Weights of a small GPT-style language model, trained from scratch on English Wikipedia.
Size: 9 layers, width 128, 6 heads of 32, MLP 256 SwiGLU, vocabulary 2233, 2.36M parameters.
Training: a variant of Muon for these matrices, 6042 steps.
Each number is 500 + 40 x the weight over its row's rms, rounded and kept within 0 to 999. Layers, rows and columns count from 0. Numbers have three digits each. The size before them is the row's rms in percent of the matrix's.

# gate: layer 4 MLP gate, 256x128, rms 0.204, rows 191-225, columns 0-127
# up: layer 4 MLP up, 256x128, rms 0.2, rows 191-225, columns 0-127
# down: layer 4 MLP down (transposed), 256x128, rms 0.11, rows 191-225, columns 0-127
gate191 106:500451487497525484519543534529507458438478515488539473558495523470551539529457498583454576548524478545397443500487587401539568563501563502451517535444426476486575521490469492572500497534488499513499503516505457448465469521473516489541526553535491489512432470517539471518538513544537473490535528511508502451548496496425536435516568503526410479458584500505496497483589504509500444470470
up191 103:421471503518528524495503527530413490579474489543521451508437503483459571524493493570429543500471453506420473512442548493520515430522464495455495513467545508498580525547511499528562563464479543503474504429438494537502475489461517453527461539464489582515444494535496421532475508461506473518502390440515520483527502461480564413543514509532513463499503478522539485568502546492532388502499
down191 104:521576484575532491538509560551578531508472484460598553517511525486470475503508487584589526549511419564445552525502491484529485565459499475525428465506497468519511410529477507475476483502517480590547515582535489508481526497513507562389557536546492509491500524484553485517527503530489563528468492466517534468519470522522549482462503498490559525444470509531535554445470559443459447548501
gate192 106:471546538500488491449556427473547546462420558491481484524515448548526449445530485422490512506488471531524462482480543487497503574620553464462444476557482496456534460449479508466458524594485512540491446453472499477536476467480535531449463549515505516558499504505464485434608570501433475516526563528541491521470499458505516475489541545520460541453509519531512455489490472536557451419459
up192 106:563527485520504538508541537484539579543491461540485492609484411525541536475442488574503517490571540566483479458498477509544465490472534486555480483560460491546488521477508451495451542492487535490404478509528469489461548436483500440537516514466475488420498549501510481428568384480451529533544476512529464516455546517501520515521530405506539509516546459540556515478530567526477517484570
down192 103:527527515551500452520537501530398540519440525553420498468536568497528438488535485521501472487502547590482553498520487486494513490453504475479458482512561492437490474500550579451452530505531550463514559541413480440438520490519509469442524554522494473520510511466524592494463518479564537482541444550487518428510504466471461519520507557557460446569466490469502538560455476573562571508489
gate193 095:539512518508457544519505520519486477506453446483515487568420466530535499546422513603477499514499522498498462426493511451488480534529550489504501446513529550476457440583505492509505526472478470453489523525506508477521597479447493466452458507393555548465509556473549458493551436422422589519469483551448532552490491504532511486512520475471471567448511396540517461531534536529553474502503
up193 100:505541614492517511552524463444507512540523480504537496479440457550528532526517415495499497452495455532418458493472517498499579549480489551477583500470467552568524493518549513508525439494427474527489561444480492458477440521557414505507505489501502517491480468536471544520525527551488536566516524513508526481512458499584491515527453474509508489571525422554388469548586479517565469513476
down193 099:480463498520568452543455525444432524584536484527490505512496583522537532420523496451534399460522507475505492521482462567483451518580517536550512549501448456525470550483485410521553552483492472486513518522506468533464569543470507510550550536542538510506471514544531497448465508515520477468487486504483439465460468445463536468405521513381508432452476524522589521506538480475464475511526
gate194 091:548508597471516512506558464556461437461509522552542538550432494458546580558473557520503483442508517486517546517468471456454489557454539467485565468507523469445574535570475478565499522483507492505534473516477535507458505484500540559507512559522475429515452527536537559476573491549459502521549534520531487573484428460543487520539463507452508499535456546556471436546506499453588448523464
up194 093:463418526533504459501505498574518511435518480428433515535486493457507546468449496488537548527436465487520547446599465572421485507482497520489465500484518495458517490563490507556441536496522510428465547513505551542459466486566462515502510552537529552542491489559536554506504432486414527564506501466547488432495432481581454517537496513461483496469450462560488558522533470543589522528483
down194 096:490476512539527420402529548476492485476498485468455447469481510523519607566578417572539455500489535463509520536467411463496475505477542512531445507472527426475548587516473525483454460479494525469484502431510538509511460481496524462573521553479489497518479470482553602520434533528500464459505477513523497443505513511500556512447531554528495480457473498472506418563470522411467534501544
gate195 101:437491477566490457437461609518483521544425519528478412421443439483485464532492525495540561423491495483494470506521459471479461565441473543503468558473510555545542561459490544530508496500492471465479505572497573486458540486477543536524438475526473574463479498487525637505521453504438493481469522525463503559455501436467479512558517474527483465470513523490508502549452542522467524471509
up195 095:466523511529538491590486540563501420476558436472483550381500507502483506499490494489499467448539464528504505490537511513573505579575479492507470496451497458537533507565489503492531469494483457488496520502507491444535511507549446470454549447452417521480475541445554483548534530454585500447521464535471463558517557483500432543475565509546459459568502490480523544539410573481506433525507
down195 103:491544517511452525538495527502537493448406487461485518519502583527494404538466523614506515492497489505434476475544505499509428489557528561470413550467478479450570514499457498452497533499567440538436513486551513521533556499566533521473468467485575574455506418501479491523483501573519542443493426451526487526495530510482461428559485509486553487528444443529527505502496544468479455499473
gate196 097:523427578479527449541441520535499510460489516496510414560526460555460543495413498551476552489557490465516488523511561511500495564563487442504592528471449496498554482465498563553484477469529487558521438482502505501503502575527556478504536444453552455474549541502542505517474587520441529475514523510545431437578453501481549552482479455564477549494453486451483533483566526506504461479521
up196 091:511498494486502480521564559519534530548464465412543497505424513423617519482515520532513420546501454560503533451517529527501521554448575518532522516477545461522532525462487488494475411423507478518448435559552455516508469568440531463541521510480486493585556447523552470558516438479475530527486433444534528517433474461443498522491539496498525526499504496422463523481470508494528550483474
down196 098:537586482452531457552581544463488575449600518499574491506445480452525533525529484551517516496488435471478482526492539522518407535485518484468552417498464474557415539554521514518476484513478554498502496623504509496446536477502508483534491482490541523478455512436506491500435511468442527479537511465499471492475549506496510515500502439552475485523489517431464424552567465552479418451509
gate197 107:544467477493539482484464582501499516444506458504474454442436463571483522453496523514492492518549549501545446460535474492497529465536545528421484498499514587497499553487521551525517468458471557464505441527470484400525590489539523459531501432520455446529472422520495567470535536568423537539479485483469543470501532513533462468543505437459520462569492450517455576479550518532512432457555
up197 102:557562506532515463544480458473532509522512487460460467542517489432537452528483484517484557474440455525620529557530475464487585512538564523447481519495461465456509492472511532520533510501496466560527462605447456520556391477500491507556515471498500474467522555537529454515496391471512456483547475534537527570441545507535497515449517440489463479470557439505504470471495463515421474511450
down197 107:494502442531504449507466506434487536511509490429462548481554522406505530543490414584421522532476507531522487485385515570432469510508481557451470537502512543423492445428497576531475550470510509480433543515481542541520594516522474554541538502486496536509558557544514498501490493455456440479493450497498463505532536487495485460419511435441521477518539475452526511494459494499569496487484
gate198 100:506521452582505466534434490485454520511514519420576570550435549568468462534445516561424456539482538488525495505513525451522479472476551494449581514529493466535472504475524493471502455515487553491437490605462510505547465506500454478453504469436528484511416534462546449477478464544491454497444540430516434509498503501496475563542468543429550475468478427495468561473512483427504480527499
up198 098:563528461513546500541526487521489537489489503523509464475535541448475523533545404531431483450471536461583481544561516458532549557467574475475548451439527513514473441491527516538536518448447483466551517571474501497482494513458496565476524536448510493485513505568447518515528498527569473516441548528453505588534466602501382510418493517461518474466557525533511497546521509455500448491470
down198 102:520540510503501458559491484497531487486484499478479529498549507494494516561494494536578544514564467423488454527517457522418568541517539467453532499437525459493547492511523481490498454471562489440465448538496507494496557482524550506521482486455543504553477502522489552538500546474480462558471457467428511495531608533503460496449563520468465535499588443544436444539444574526480402393532
gate199 092:507493559565442542503482525563536474497455514588481510550526438501544468518503532512568416490509578410514468492502553490484479433457450463465467439573507467577522487492507510547520449538514538511505500502448500457480521504556527534503541514490497425534468465539456487574570584526514463456574526491523542458519439405514494503483471440511425484514514506538506486484467479445559480467539
up199 100:523584524459548578561548494548497457490503547488471534430492532485470416486491442475501520511448487558512442590491503464533583515469507485471484548428532434493493479484487466527541534502508499534503566567482446575533514484429534512553511443451485576418510541509543462486461455461593509496479522497520502510584524528496509494468529530420494472580528482473532476486545519548491533467483
down199 098:463454542433576505488490558446499557544470515428518492483435551550484495477514429478458518470459516463481509509553496441538438469509539527466522435540503528546400508483500440487515467525514438491517521456508501512524484479396512426458449498468567505445525591516462532511546507517414481444542518513478458471506487437490435492510432493537507462483488467396482484501450488440474499550499
gate200 102:534510522528569434471514511483520538469495522489550549487492428470514450490484452503523498520535559506462423542532534463551423494568502502416607475546535455463482491570484510507464451456462510473519495444499471544423491536464548463456490493600445499473512466509528473494525579478547530559472504560496469514498509525449524450466448533489486448522462529539443480439536466476544567428556
up200 091:509491517481476538482550517467495533502413522492472428566463549502476466422541501472531456527514471480457603499497576449531505504531519494458533445493531462515465487449508546560441423438503539435478447484453538478549588548496451454597528547457509418497525504458477455508456514508557528502474507492485494481535486548456459514532517498541502526537542471497520518496531442549436556439419
down200 105:513512491495492493480557523478464508565502586529546490521520527532512468514539554488447479535497550512464520546566466466577455501517482519514480563488437457528556499438496518447445447445531523518601471539462481426495607481452495478532513474477478453489500530471518394524521480507525480435545483486447541487513462475534464507579525524514464551480477491549580565580426483504451458452483
gate201 096:547514488437492533598505536508512542566531525474521566585503534480477562443462520465518508516495491489476490536514552455512449525511462498524606465531534470549440412479552527439480491507532500473507405445518485528435526530537477556485454524504538530486527498517501456561492504478557476447435522564497465520529515584508535493540525492585435511503472526554478481490472535461606524489553
up201 099:501570505492473569484531537355562478453546441451483526531539524507439470500534481472529484528442554510529499479541516474503467535462481534512454420459457547533481513471481403485524488533459394547523390500511477509552492412562486503486525517477527449450433489555503499531557504464507517567485520449500439553500499503461504478453479423456518484478527437493515515512505465508481491504493
down201 093:448521525504471510409466541533472567544389488491512449478506430568429407552524499476486585501483523485476520519496492458510517448456519516539485576524540549486497537548486492439554504486485472538517554554490480501528481551450507523450502507545446563600538565520518511459544496485501535415510450555532461480486480530475518501520526526471490537505412584476477514460516499508425490508458
gate202 096:438509540525570504481583518578542533548450562468547502474467510497519497535514516537475603469489492543492529504499462494537540472497599483469514561435498512471454517487456464537490541472542462489473530558517461482465417443455534546479471476535476551494428426428543564450445488528498489460536468465447505536510527458511557486531560490529474471529492476454549589523421515538485528478539
up202 104:479502515531556529439508516535478542503516459511533549551530532474515498535539510488485542581484529515416489497492511483524447458462505463453529439488468502554473497473446511505460498437484501494455524521492531515492503524587576366557468582462532485514549525471474479503442544482503489452476449474465435464501473610516436552549587561577459494485544521517483490494499455517508470562429
down202 095:568416491544459505478559585465467559546532464512512469495436428442454497471426509522477534515512474490507430430516503441536524562503474508494558490481559571505495502513389454459440563455519515473482514531532454512516577493417473506458514467537567465446494480545537502488548438487467527498524501520459498411525505533513503485477484521441525470479471527458449565524472426477518479466513
gate203 100:470492456555479430491459439521534498513480438563482534512434476534439434524452440505457442424530466434528509469547509528572505544494513517522513463498516614489496593490477511552488583531504517465550436565490502516524475462582536489563532512477420468495437482480509494468443495547432460519470569489524501546486476477442498501508540527517536557515482538520496520501455466520548549541550
up203 095:562451528560500520476504507556532482510482469525517522497517537474501518581544508414491452504485525582526485527423473503517513526512491448524510552537508500506560550514496420524470570478519408433574466466523484515540521461486523442566499436512521486523491485542477500477547445399433461519520550574509502552579420548546476578498495464545473553473495526533472495515459476544562523543494
down203 102:474478495511548580570508545492430466475484501432504467518572593498426508458501444475462444553500502535492496421502518545449548499591454495485510477457544544508492528502501526558499536574560532481496480512552510509510563542535562490533536543408475444418564507549551528508497456557496546533488479507468476504550525526457416508560511525534460486547538464519527507464531466484535474560507
gate204 090:518520474491473562501516494501539448436501550463487534536545530405567500549508565510506546508523539508549506522444541436530470517510517475492525531477495581532469465522558448497488508507500531481458483479443533563487473493601469497396519473454411525514465444451474505537423450552513458496459483393528458569539543501468466489499522498513564496503440461567494464493542470520459542561531
up204 099:516471472514513425489390485520595482558495470512512520465505528477554461526504524498453485536490474526606537476562478572431520445473536541561487476550492501533462438460500484476478494507547443511475444486493490559480514524484502530566558455425469528479476481501472498506493611449504474562496490514519497529455473544524455471539478527435404521478461480570543591479482515523539470443515
down204 097:469540533503477583531546479556542460502527518490489487523502534532559482463504510480510534479435514454508503451548451476590539460529539427425490547470459476504470421499472449500476515509485440486420479515544452473526548541496496588423558499424492508584536470543477536493485499473586499457481516526508509526470485508429453506459456498529427604546486516516442546460533506427506527499535
gate205 116:487496510509544522568525502473505558485448454450519500490560483501497498501455463595418427486488483510518503555480536571481458455419519522575499480558571472506475540491468473471420499526569431488445497494475428440448505510511525516471481537493488448530555521519511540505563551491431460492428496587550520484503469528452415529480496467530520531588462482561463433476475521476503495460518
up205 106:547508519546529498527499520438532460512551535517490575489432400525560507552454460449504518497439492532507495511510493536474438445493463505544531544521509530468545455449503459539491459476523523524516566485575550446528458498496486493480451501522562465431535569526529561483500481573526419513485422484492583430506531588524540462509416450529525506556455474537529491481475499496558448449480
down205 106:485512447503486527440479555546457513480476512460532500501502469459490477549459534516506554461489430507550448481509486523526487563445495503454498567443505457516522525569497565469538548527487426563503531512503455484502491470499426499361507500514461492512559447498558568460490558459575559513505454512601500478480492483453529505508510499370474542427500504434534488522460467519461514467467
gate206 102:487537562554427418568528530526532552520538526517446474418533521503524527485544500542500538531482478439553469498559471453538543626529491514503527492513524488532534538489541527513482482431508575489538520557467554497485564499538519484536457505466459447575512483487447525563556526494450549489494522492482525441548548493532457496536512481567497527448487538505491535471469538452592418564512
up206 099:417482529495532481481521535526539462389468485537503540493520482558491512526600453553529437497546460452480511499504484498498525478496486472466529518462500462527574513533506571459499476443479475532507492521512551470502503538428505450520490432471447426542472468552458434542529540515401575465471572502446484500460578504502471414510490538496457514546496484452547503569549466417531530510508
down206 101:472481582485492439461521511521536495431499504569458479522503532434454492423544488511476486533511480463472484521491515490500515546434523461484536576502504538470512471511500537468502464520432485568468424587613539488472455520459593545493484392496439458443455433523477494522477438497445501442488526484502492496476577418520506509497441519529496452501534497511526502584497479527503552536547
gate207 112:458458473453563548516439446459432490534515493511563526526456479576538443527473463503517528513534531455510427516510531548486510521556513491516542522448464555544421463453529494460516537430574440521452527510560524488557462549488501500475487471537471559467522459530503520506556519476503486504511522528496518548519488466534415535499457505498444561471511561472594497495418393460546538469563
up207 116:481455583519457487429460501526474539515525540503536482516587556510464516441465522596538463566552529513440454495547468489495536541523461573443388512549509533466578500413517428440506507422495505453453475525451493501541538541469483460524491542486537493538512486536468486486547497561495563510542503443543506481508543450467477535491478486490477477452517517441558462467536475565530545514515
down207 102:557544491508486486468531459520450502452455521591404493491445510490486489439516516525537611502480512470476450512491543476504446503508461495430491481518467547502557549540472552514535524530491489498485546564495516448512487481490397548324452459459495461500548455486520466457504561498491471472500447462504485453519535405537496499546518561446527491515530487452514464483499494473508523515558
gate208 102:459569511539564551397480475460567462528463485567499429559480515504522456541550444515499518498539491542492482453521482471513423577514451401525485411560485520453551485491520545519461440517499446471518533459507507446472542447497497520501500500569502494512567450537523479530488471400501518509511416447542488512486520489467494543471504465560490552476505537411511476503466504521465435495453
up208 100:570485463506474486470429495579551573408495484453540545484464519459482492548463560498512544546548516556481532470488515578510501492501485521525519507514525520500496518545514525536491552507473475439533538556458509530570462477426553497478530510525488420594520478480466530470467511527509569432537513507508561505446534548467435485529502495531560566561555554421532485524520519455551403534492
down208 099:510440544516523495527439438562544544518462485461539557471540504536517578553510497480480549489564506543464489578510460466517479539469512489580526472524480520439547521420512519497472445533541475471481514454458522500491544559563485506538499468484491443567518491492574461504562493460516533500486539450532506535474440510437512538472516459464453494512407608378528534495523499490476559492447
gate209 099:436440480553528432521527556499573560532454500504522484516528553466557440552556523545538491429498499441540510526523488420519439510468456459575552445453552569498549452392486529499442473556522487510535535494558513519518497455504542517490531527494579498496528473516460586534497465529468465493490477514538527458545446471507506542512526501487537514470500510448447473612534560516493485527496
up209 095:499476411466506541551503476522514453479493493504408497519485436566505425551494547530527469493443459479453522499492517602593483461472471475518467473515479494515571513509451530487491433505457522512469455533503483582523557504578530485511533540413500498503494510474567463477542474552438489521526504544543435459443515538489439484502460496509456448476450581561494564471557518468526585503513
down209 094:535491537508497411538492533466490498422500510457467511434454541532495496596526530528507456494443540413429532466473460522490523488485486562506532454525529504490511514477511523478472514440512515592503416503467506397514507500392471508557568526491496559452523532420525509502515477465581461548485478478419499526530507512475475533435521506565517487534480543465567561496565488530480538541522
gate210 103:518561525530488423491558471507463533474481465607453492512458454477604534516535546487536480502595537504409492575455510497548419433475503492505511495518470489528498486456516536524489486565485484450436478546449502514511544461527544525536534469551479484517451459567519541551491511526465555506533500412508483505492446454612513512463521544509501516512450516548547471491546446560507536514461
up210 104:467526580455551537438481609518460524502515496485519443474449499455536419545473503522474484445484470517548530512505522485511458562469556542499547485460526512557437501517509519506428464480472557495534543470498489440507464437481513476502442430441546522462469534481453482508513494469479509356435496479480495497473539559585492495576545413464503494530555517486482540475489540522477468487560
down210 101:523562573505523458443483436461511499457547485522495526480445453478538508556523477515577480417558531500483471549514610486563550489502513537486468463471516444529400521495539508465535496535521429523569468506428523483486517537495472534411476533518548476546492465503515528528466529501542478457457443519519516491535530460570497445532532481493555486556416570496519506435438522483542457561493
gate211 100:524528478446553477485507488508511572595537492411464518429558533469491462512558561494534474469540580487496505482401513446539482511465404491478450527453514541474521487470471493478536498501514483482566510441508498479395512428493501512474500460491505487522442575515526558499553488501451525531466416484508475551532495431524453488521480530491501550454472498555465565483457601521500509553536
up211 091:488504492476499522533516519433525522556485501507493506454474473517510467570521534400525460441509529424445469474491566462505596486522492496454553552488535494546559470523491522518517542465459503538546536446499419506512566432498520497455553477442509488487517473521469508482541522556603491502464491533482526521497477439551539530541497504494502461533479564548519517475492489389534478620601
down211 098:462482515437506490470521499518476504520512517433543484490461446477450553451482495458460493505521524559432499479511518511452478532505496459540464484512487461491591512429546530539514557536482546497516488579561510459551482563499572514524460600485473552525471467513518482494554523524590484450470585458543493506489515513522536496497578496562517455581492536535444525469389553454466472589485
gate212 102:435506415550479528454526550501493517425449457492475515501466440534477411455525412513570579541403469446562504540537522544549508474503526501503530534502521473540531481519556582589454524432524527557499444418472550505495516478524427543508478528506512522485511540530449544439519492532520526507503541501493519495500535518422446511503513478510456423519484542510478507456465546504495528478569
up212 101:491520510525492503503549515458454436550444557526564502577546523549549495491550579545528507536534432513484519456492518481453497481481379464487526532438590482494556559484484582464441469473496487482481431462442536507523479535460545519539432541521485516536501478441413524471491516476509565559449432568475507552506562572504489485465508473540488464504474516452482459509497458480473501474453
down212 097:506465510562507485412515585505457491480464531443551438507526518523506474450483487495519481536485470490527470536515553566575502486418499518456481549509454474429459533520485450506486521555537488447458477450456476500504468510450486467476413436519505438526503498498527507440569463491538561457479506454515443595475571506439455499593476519540477533492523553508496483492458431557507600538502
gate213 096:582488496467533505443443547583519442439472493514466450492472461520486438413557515529450490535487485444480461477496450522531482538498476496531526540474506468417477476511535521523557560521515436568524556517525486436421462520467512450503406537493549489569464487477467492464490507547491456533467462497446490538523472550525454556481415561490467453558530580490517567518477471472490440474501
up213 092:542430580486480516477434498481445508507504429470455487510445502527490441463501594559481500492443486508503510504493496494635478556504450567508488466542453439468387513507543486576488528477496543462484483540528479459454526508506463477477418474403487504512472470533442490490465536524480499489468522472509505445550540484494481509564505555556506548488514489432509485614474461538461479511507
down213 097:491515470572519521442450521524556502513480544538441473592522523525499526438507457530568442543457464506529454456467441554481423528515439484492449495481590575511457501516473431553489474511542510481470448493441484467527514455519521501534578484475571538501490447505476487552528468420564502512493510588485576506538530551440478485422515525525502475454545486496501522423444532476539518487495
gate214 096:517503506511458492428495582476486450402467484513504483446492492543485421501521538502562518445504466470568522503479428571515528454531442446545503426463520522407493441486476526481525459559435476485499487497464474497509435562543512496507493531463472562435552505520477503466541482486454598523473518517559509483477510485517495499571573506475514471588498410578539515494497470501536457534450
up214 102:456488537450520551484549457561507522462520492441467485489481533540519439531437446498495516549486536472458514498452496514521471528391512506431521468498466558529473495472578462500435580501568454564536504493475529543486493540526439548551583500461574510500488524477536453500498558448481432551514498459557576491490563443526437523509553499498553446489507515470483469547512526513549603506522
down214 102:488588517490525508527512481567517521533495430527491488515533541537471525494444550525414446521487500567490572430478466464469576489475521507531503537439509546549479503577424476488458498478493510501484486465535478529502493441529587498394542568582466553500513465466462443495519491469566514473505457514502485456490536477550554514422478459587491477522494579492454461510512468448424514484526
gate215 091:522576502530537489495459569514481506473498574514602501486502486556557492492520568473566470404532479445554529499509517521438426510447448501429445567508532496427456474528499501474472496536515499533544523600493499498545553459496584490491527554448561512516477521489544489489528398504521536541464559552527500515470510523463506418499487448463576490516536527538496501513507518480432539515532
up215 082:451458510417501517482499513543492495473469577547501546472468555451463441441488561481474463527526565491487556526519402451461512502585489512472492455507454457512436516539533501466468576444533569561455502459456455490559485444541560443543535493562484447504441540457442453465522525462464515479472449417467494513495464472520521434494466488475471532469475506520506520525533487454478599485499
down215 089:579521491491510466515477542546615502514503498424469543468499561454494484521550469529541446530537530565528496514530496473542501546628500508499430522464470419525485448495451510496520499511471466556489428539425494478535453470490524515492474518463490466547445570533537500518504472523484538468443403440530497508455452504468461417548458527532480444472461556474533462515542425532515492480499
gate216 102:556485493462477468481566548504515538468528459490473504513487502516439481515506558608533516502530571494496455539571532489526437550508531476517539524521418516551546491578541513451488556460562503502537465455493627491520535492492476516543495517538516472559508471476505576481550522511514429515500550439522542547498485480530542418498463480490479517517468523577599494491456528447401478480477
up216 100:561408443493506561513579564513535511500461492539450522532472457491477497544496483564513528503451549463530446492515537488452494514549527414471435526550513552505484520561399536496522523432477521523400517489420554527452547494535531503475469502501432432542533548559510482428427547485544526502495479448464517555523534515443479481526406508514505521477474499447538500488474492469469480536518
down216 103:520507544436480468471547513475521534439483472491509520545533499544501465468478527544502515511524524458537457542511530506534475518481555485452520465535476505487571550525496508503549535484543495516507475449559562491504567475503457508464501379490415532640478481545460534473502546472456485524514525513527585530512540390424504421510437527501393524549480518518522445521443497526484455474495
gate217 106:471521501460479507468507504533498557475505415487430541518525530542473490526483505450540512515476560532468528476493474573554476457454473459573521557523468535490484570494588490507421536511541546493448475458491591519533488565463522487493542545530448504549537517460465508554531575531482443475448483488591547511506500482496450527559448580492490493555518504592430542536482413504507548525485
up217 103:461426464471471533490510528518463498462492474475518534516519432605477504475492505472445451509433480432479426481496459520519530448468539488457609515486454479559544495468511494520516480554562490531475539500472447514543542518479485568450454497487522454507515421504526509446398559490515520552484541504542595549505500490441528444450526452552435462543466544549540525525476464459515477429497
down217 106:573538496518424514468575463526449474488545439528561498535481461525485517473493471481475552567513506536482483568505467472542458494511522484460462500439519433539545449482461428539481517506538458508491486471515517506496468464533510442492526487590534447547436510569526483468507514476449531514485536513444538525502495543508489507483552644621494489539449491567527574477513560549466456487505
gate218 108:516610619478494441474485495497412494527526445448507562514463529531431507475435464519521532469514506526571450472483497485522460535479492517437493518507504500451533494461502464502473464421508482534526442567456528586523522444429515480529541497559434491492508467496526485466565527517512475501552582494485474494443563395513468530461538490473493545501479462460470505489555447477485464574516
up218 098:489453548527437477511482453498502501533531516470419433482473510527499593479456482473424468445445485538516498482447497491481506506465505524399532533424537480478480507520515416492503529480502460505505507547478479412484497510425491582483453492475486438513597565517516444515566489516511480569526476509552476573513466478574509581565497524436549517574486522531529479525527500553513478571494
down218 095:473506473439520551456565513575502532533485435530490512541519492442495457454501567570509548476456504529552510508515482527518465534442570522472422505502527543473466466479454443527555495468504515531513457457495482533497528489397485577381512516513511466534502426471497463513527459578527506404509472464413488510474539448493496546447487493543539517467508532500430445486499491509485476569581
gate219 101:538552517477503541552473550503509449504579461491498448544439546510625472558389539514529582486523479550484480471457509450515481459482514528471509486486486506518490446474485562502550418447479443500533495456557526531474450484518518515509524516412511531495497438540471510557522500532468452461512515489465473432476514455472496483494494474469570520523490449465579510476580587428524505512563
up219 114:484597504440512470512538503498434499479493518469500567535459477500465514454492508591511555506528522475519504458546504506479477453484488503452496446477494481449469470480503552469482450516493496505486549479430489453544430455486432483503496503485495403540458489427447483503518467472541554569559553509518506602542559550420462477527454475450402506490434523439540480539479519500596520441511
down219 099:497491474486509497534468477528514490577476443484502430536546520543501516511513526435544415559476509519576559530515456436524538495487475480551515528522491515503458499465485473530510503452434478508598459470512510477532532442462511560575542565545534493522508530454475546552484560541479422513450408499538460476555532529554540548473501494572500473525511440529448531479618441535448517525508
gate220 100:512583495499450521493484506482531498491543455515526422464482531529517480504464472532481491500486514538525513416501465576463472468486541515503571482526413519482469470575515449524529503526507522501478548489449469507410449470506482458505411506562533576592478455531482445502553488459456526511490545583509440486466521536422514580508491524521453565504508465553518424437491525571434542468507
up220 102:435537493536543476491543555508475500495528533517500552471463398515543491512510495450479548456515505566537478366538513538490523513501497492549555595516581510446463514454544489492566509466422589473537490443525479530553550495507478484546500567530567510490493488440505512520461567515445556439511550472508460516479489465523463555518495462544512452448493496520412526488460495564544488466512
down220 099:515540493524524502437495528502500475472498411457491513503471531561560474434529449484516486547484497559583494511540511436511431430508502515363448547512526497496507519479486529574566479401494459509472532472437503492470466469472492493516457495533562410541545463524484510445473484534505525476522472488441419523421503518560462462543542531499441524503571502446476450523529471517462547467515
gate221 107:490539551488487474493528535545512510485470499532502477518527533504516504541461510485494531497469555465548493485461477504488553472498506522439418529461465518402486505488487468444530585523614500494539499527531518449480474499422541533502576411484557585431414468529496561477556535477558467527499499517484502488468496426460544546482534528514544526483476507469477470453465464487550352464509
up221 101:513522475479536515464562486556505499549529481526446442554485554465529539509488421504503486490523557417480529424451550529571542495427469616456541472498502518471501514508460527451464484545514485430489511561582482499460440494428465522471542497452495493536554530460509538479538480542448598445593509465524418495512567508514527476511483511533450498541463511484504506451478458503452522455512
down221 103:462536536523522513455481452554531514467513565511488469460552503530472485573488453489478473557559511515413544589491515460490501472485492445488514491537527564444489587478504422480472525600434528459528493579461481522489432448525511561437484531535501541478553401515492537507488452498467524510508528524552508454498475490506570458583518465446493536529490563523547471406526520512481524542492
gate222 094:489488493601539468492471463524450557489509481468492544442475615545477468556488503480504519457510540515564452525494504521499468508553536547475486481454546483524519607493536447481461432508489521511530566615557482493521489467457515463463420523488479544483461506504416486461506518496500487530514465522539504429467387437504423511474571495500487475428479480499546495482551472525448486456482
up222 096:448510520473514479476586478486469506528533553545566452520463527488543460489499469470485527519456559459472448522531446488436551534552521586478454469479548603528409493543502434496464478435457504417544552490508562512472457465559569449504496524516497502492438506505517532473479517490524569566500527456500555583467550465473481536518517538523525578519514533468535524493513431520526528573527
down222 101:484554498527464529516507500497520467567514492494499504518466543514531518464463424433537439480492492513494505420486480494529527561504480429398498597423511522472469504520448512472530543540543496515452495511497511574475417496478540537506556488454492484475445397474584506483457439446519464457483525541485542501561459511488491524392537502396485447494483511487504519539533464501581503440482
gate223 090:554439517484519549499445570487511515599520452515453513447495467488477532523458547500469550486527556490487508513435535468474456507476451491537579486484512468458453517543438512461486530370486522433587462548459533456538503474429447541473404450477516492480502495559519538488511520507482434524510578517448468499559535482544540486509465447439548528451512466497515467547557446475486527500503
up223 099:563485550456560521378437418526541486532532536559449507461455480566508443482518558460488512503493521541501507515507486469526564439530487466545508483532451555521571545534561469503539475487552558463482409524514486483443511457471506531458493458586535506470502558489495467473483549541430492520522500499482522464511438512522524469530477472465499513441526470582546470581482517514583551474517
down223 103:514545466443498478425442439561454513556522513473526499508521452435485479481445470424550511471544506517522489524566539463451530462427511532481511549544511495448419530538499514517520507553506534448477437571559497434518428511454467480593491548520467521458550510430522521438508509474496551519474534521427570456495502487509561465521508441393524499481473516481560439484490519478551521512503
gate224 086:539500445548448499513495526524456569496473472558593524551489491463532560490441493521520452580454522489425487447486585498505484515541551472507547458492476534529513516499595551531450473564542444464471453508559456453455514489517512523560491424505521510519498504471527414447496466517569519463444455408512499474510576495517474573491481476499421522513456520487524483498469524470478476421461
up224 091:527491530462503536530532570554466498499498479522540513531473534556475534489501493560543498510482492475512514511537487432451474468530580526533489500394486445516544425576553489479435378482513571514561527492532490437488463500481519444525520548502505426504543522545466480537520609457488529552490583446503456423506440530483516453526518537449433480471475497526465467521524490485495437540526
down224 094:506483507430478501572406441484415472469537468511568575483489425434446544524451521472508444541508503464482501491536549486501502562513506476525533525522448542513523491532475490578452492581472545519508494563483501438497500567463569446424544526445478517543425503502441534539448491519415524525506453415526496472468487463550522544516513489519491521531478425484536505463533527488488456453463
gate225 097:496458504516456526401521541407474500553450484552506490466491496495475478578569487541486554431544517518546509445408453473515488554493533440508510419494456452557520447427562491541476462530548445481531534522497496538504542481463549532488470473562450495493469498516570481526510520520492557562561478474437498473534530508526520539485438449513459524492539497443521608502499503534498459487426
up225 098:419476555468505495564556466437488519451438476558506497549518511459450498510535581486473413529511509491588497508511534521476433502497487483496435560530464527485527509518513396497513508472526546476438518454510470570481481532477480467553452503453480508484462553466488510404545484461536507479516578536565573454502525466522499526535546492497507455506467507518478470481541475518598585578451
down225 096:513447552466522490496512473493498452516523528499508532485485549550532491496512465520446428501478463526551498503500528469423486497513453527452539460513514591598423518548553513517487465512485586546515451507521544524488499424514511405539428541485518492422530539458478520509535415545517435581514550595486584495536541545548466488541456450490504470517504454453478545514507444532526464529523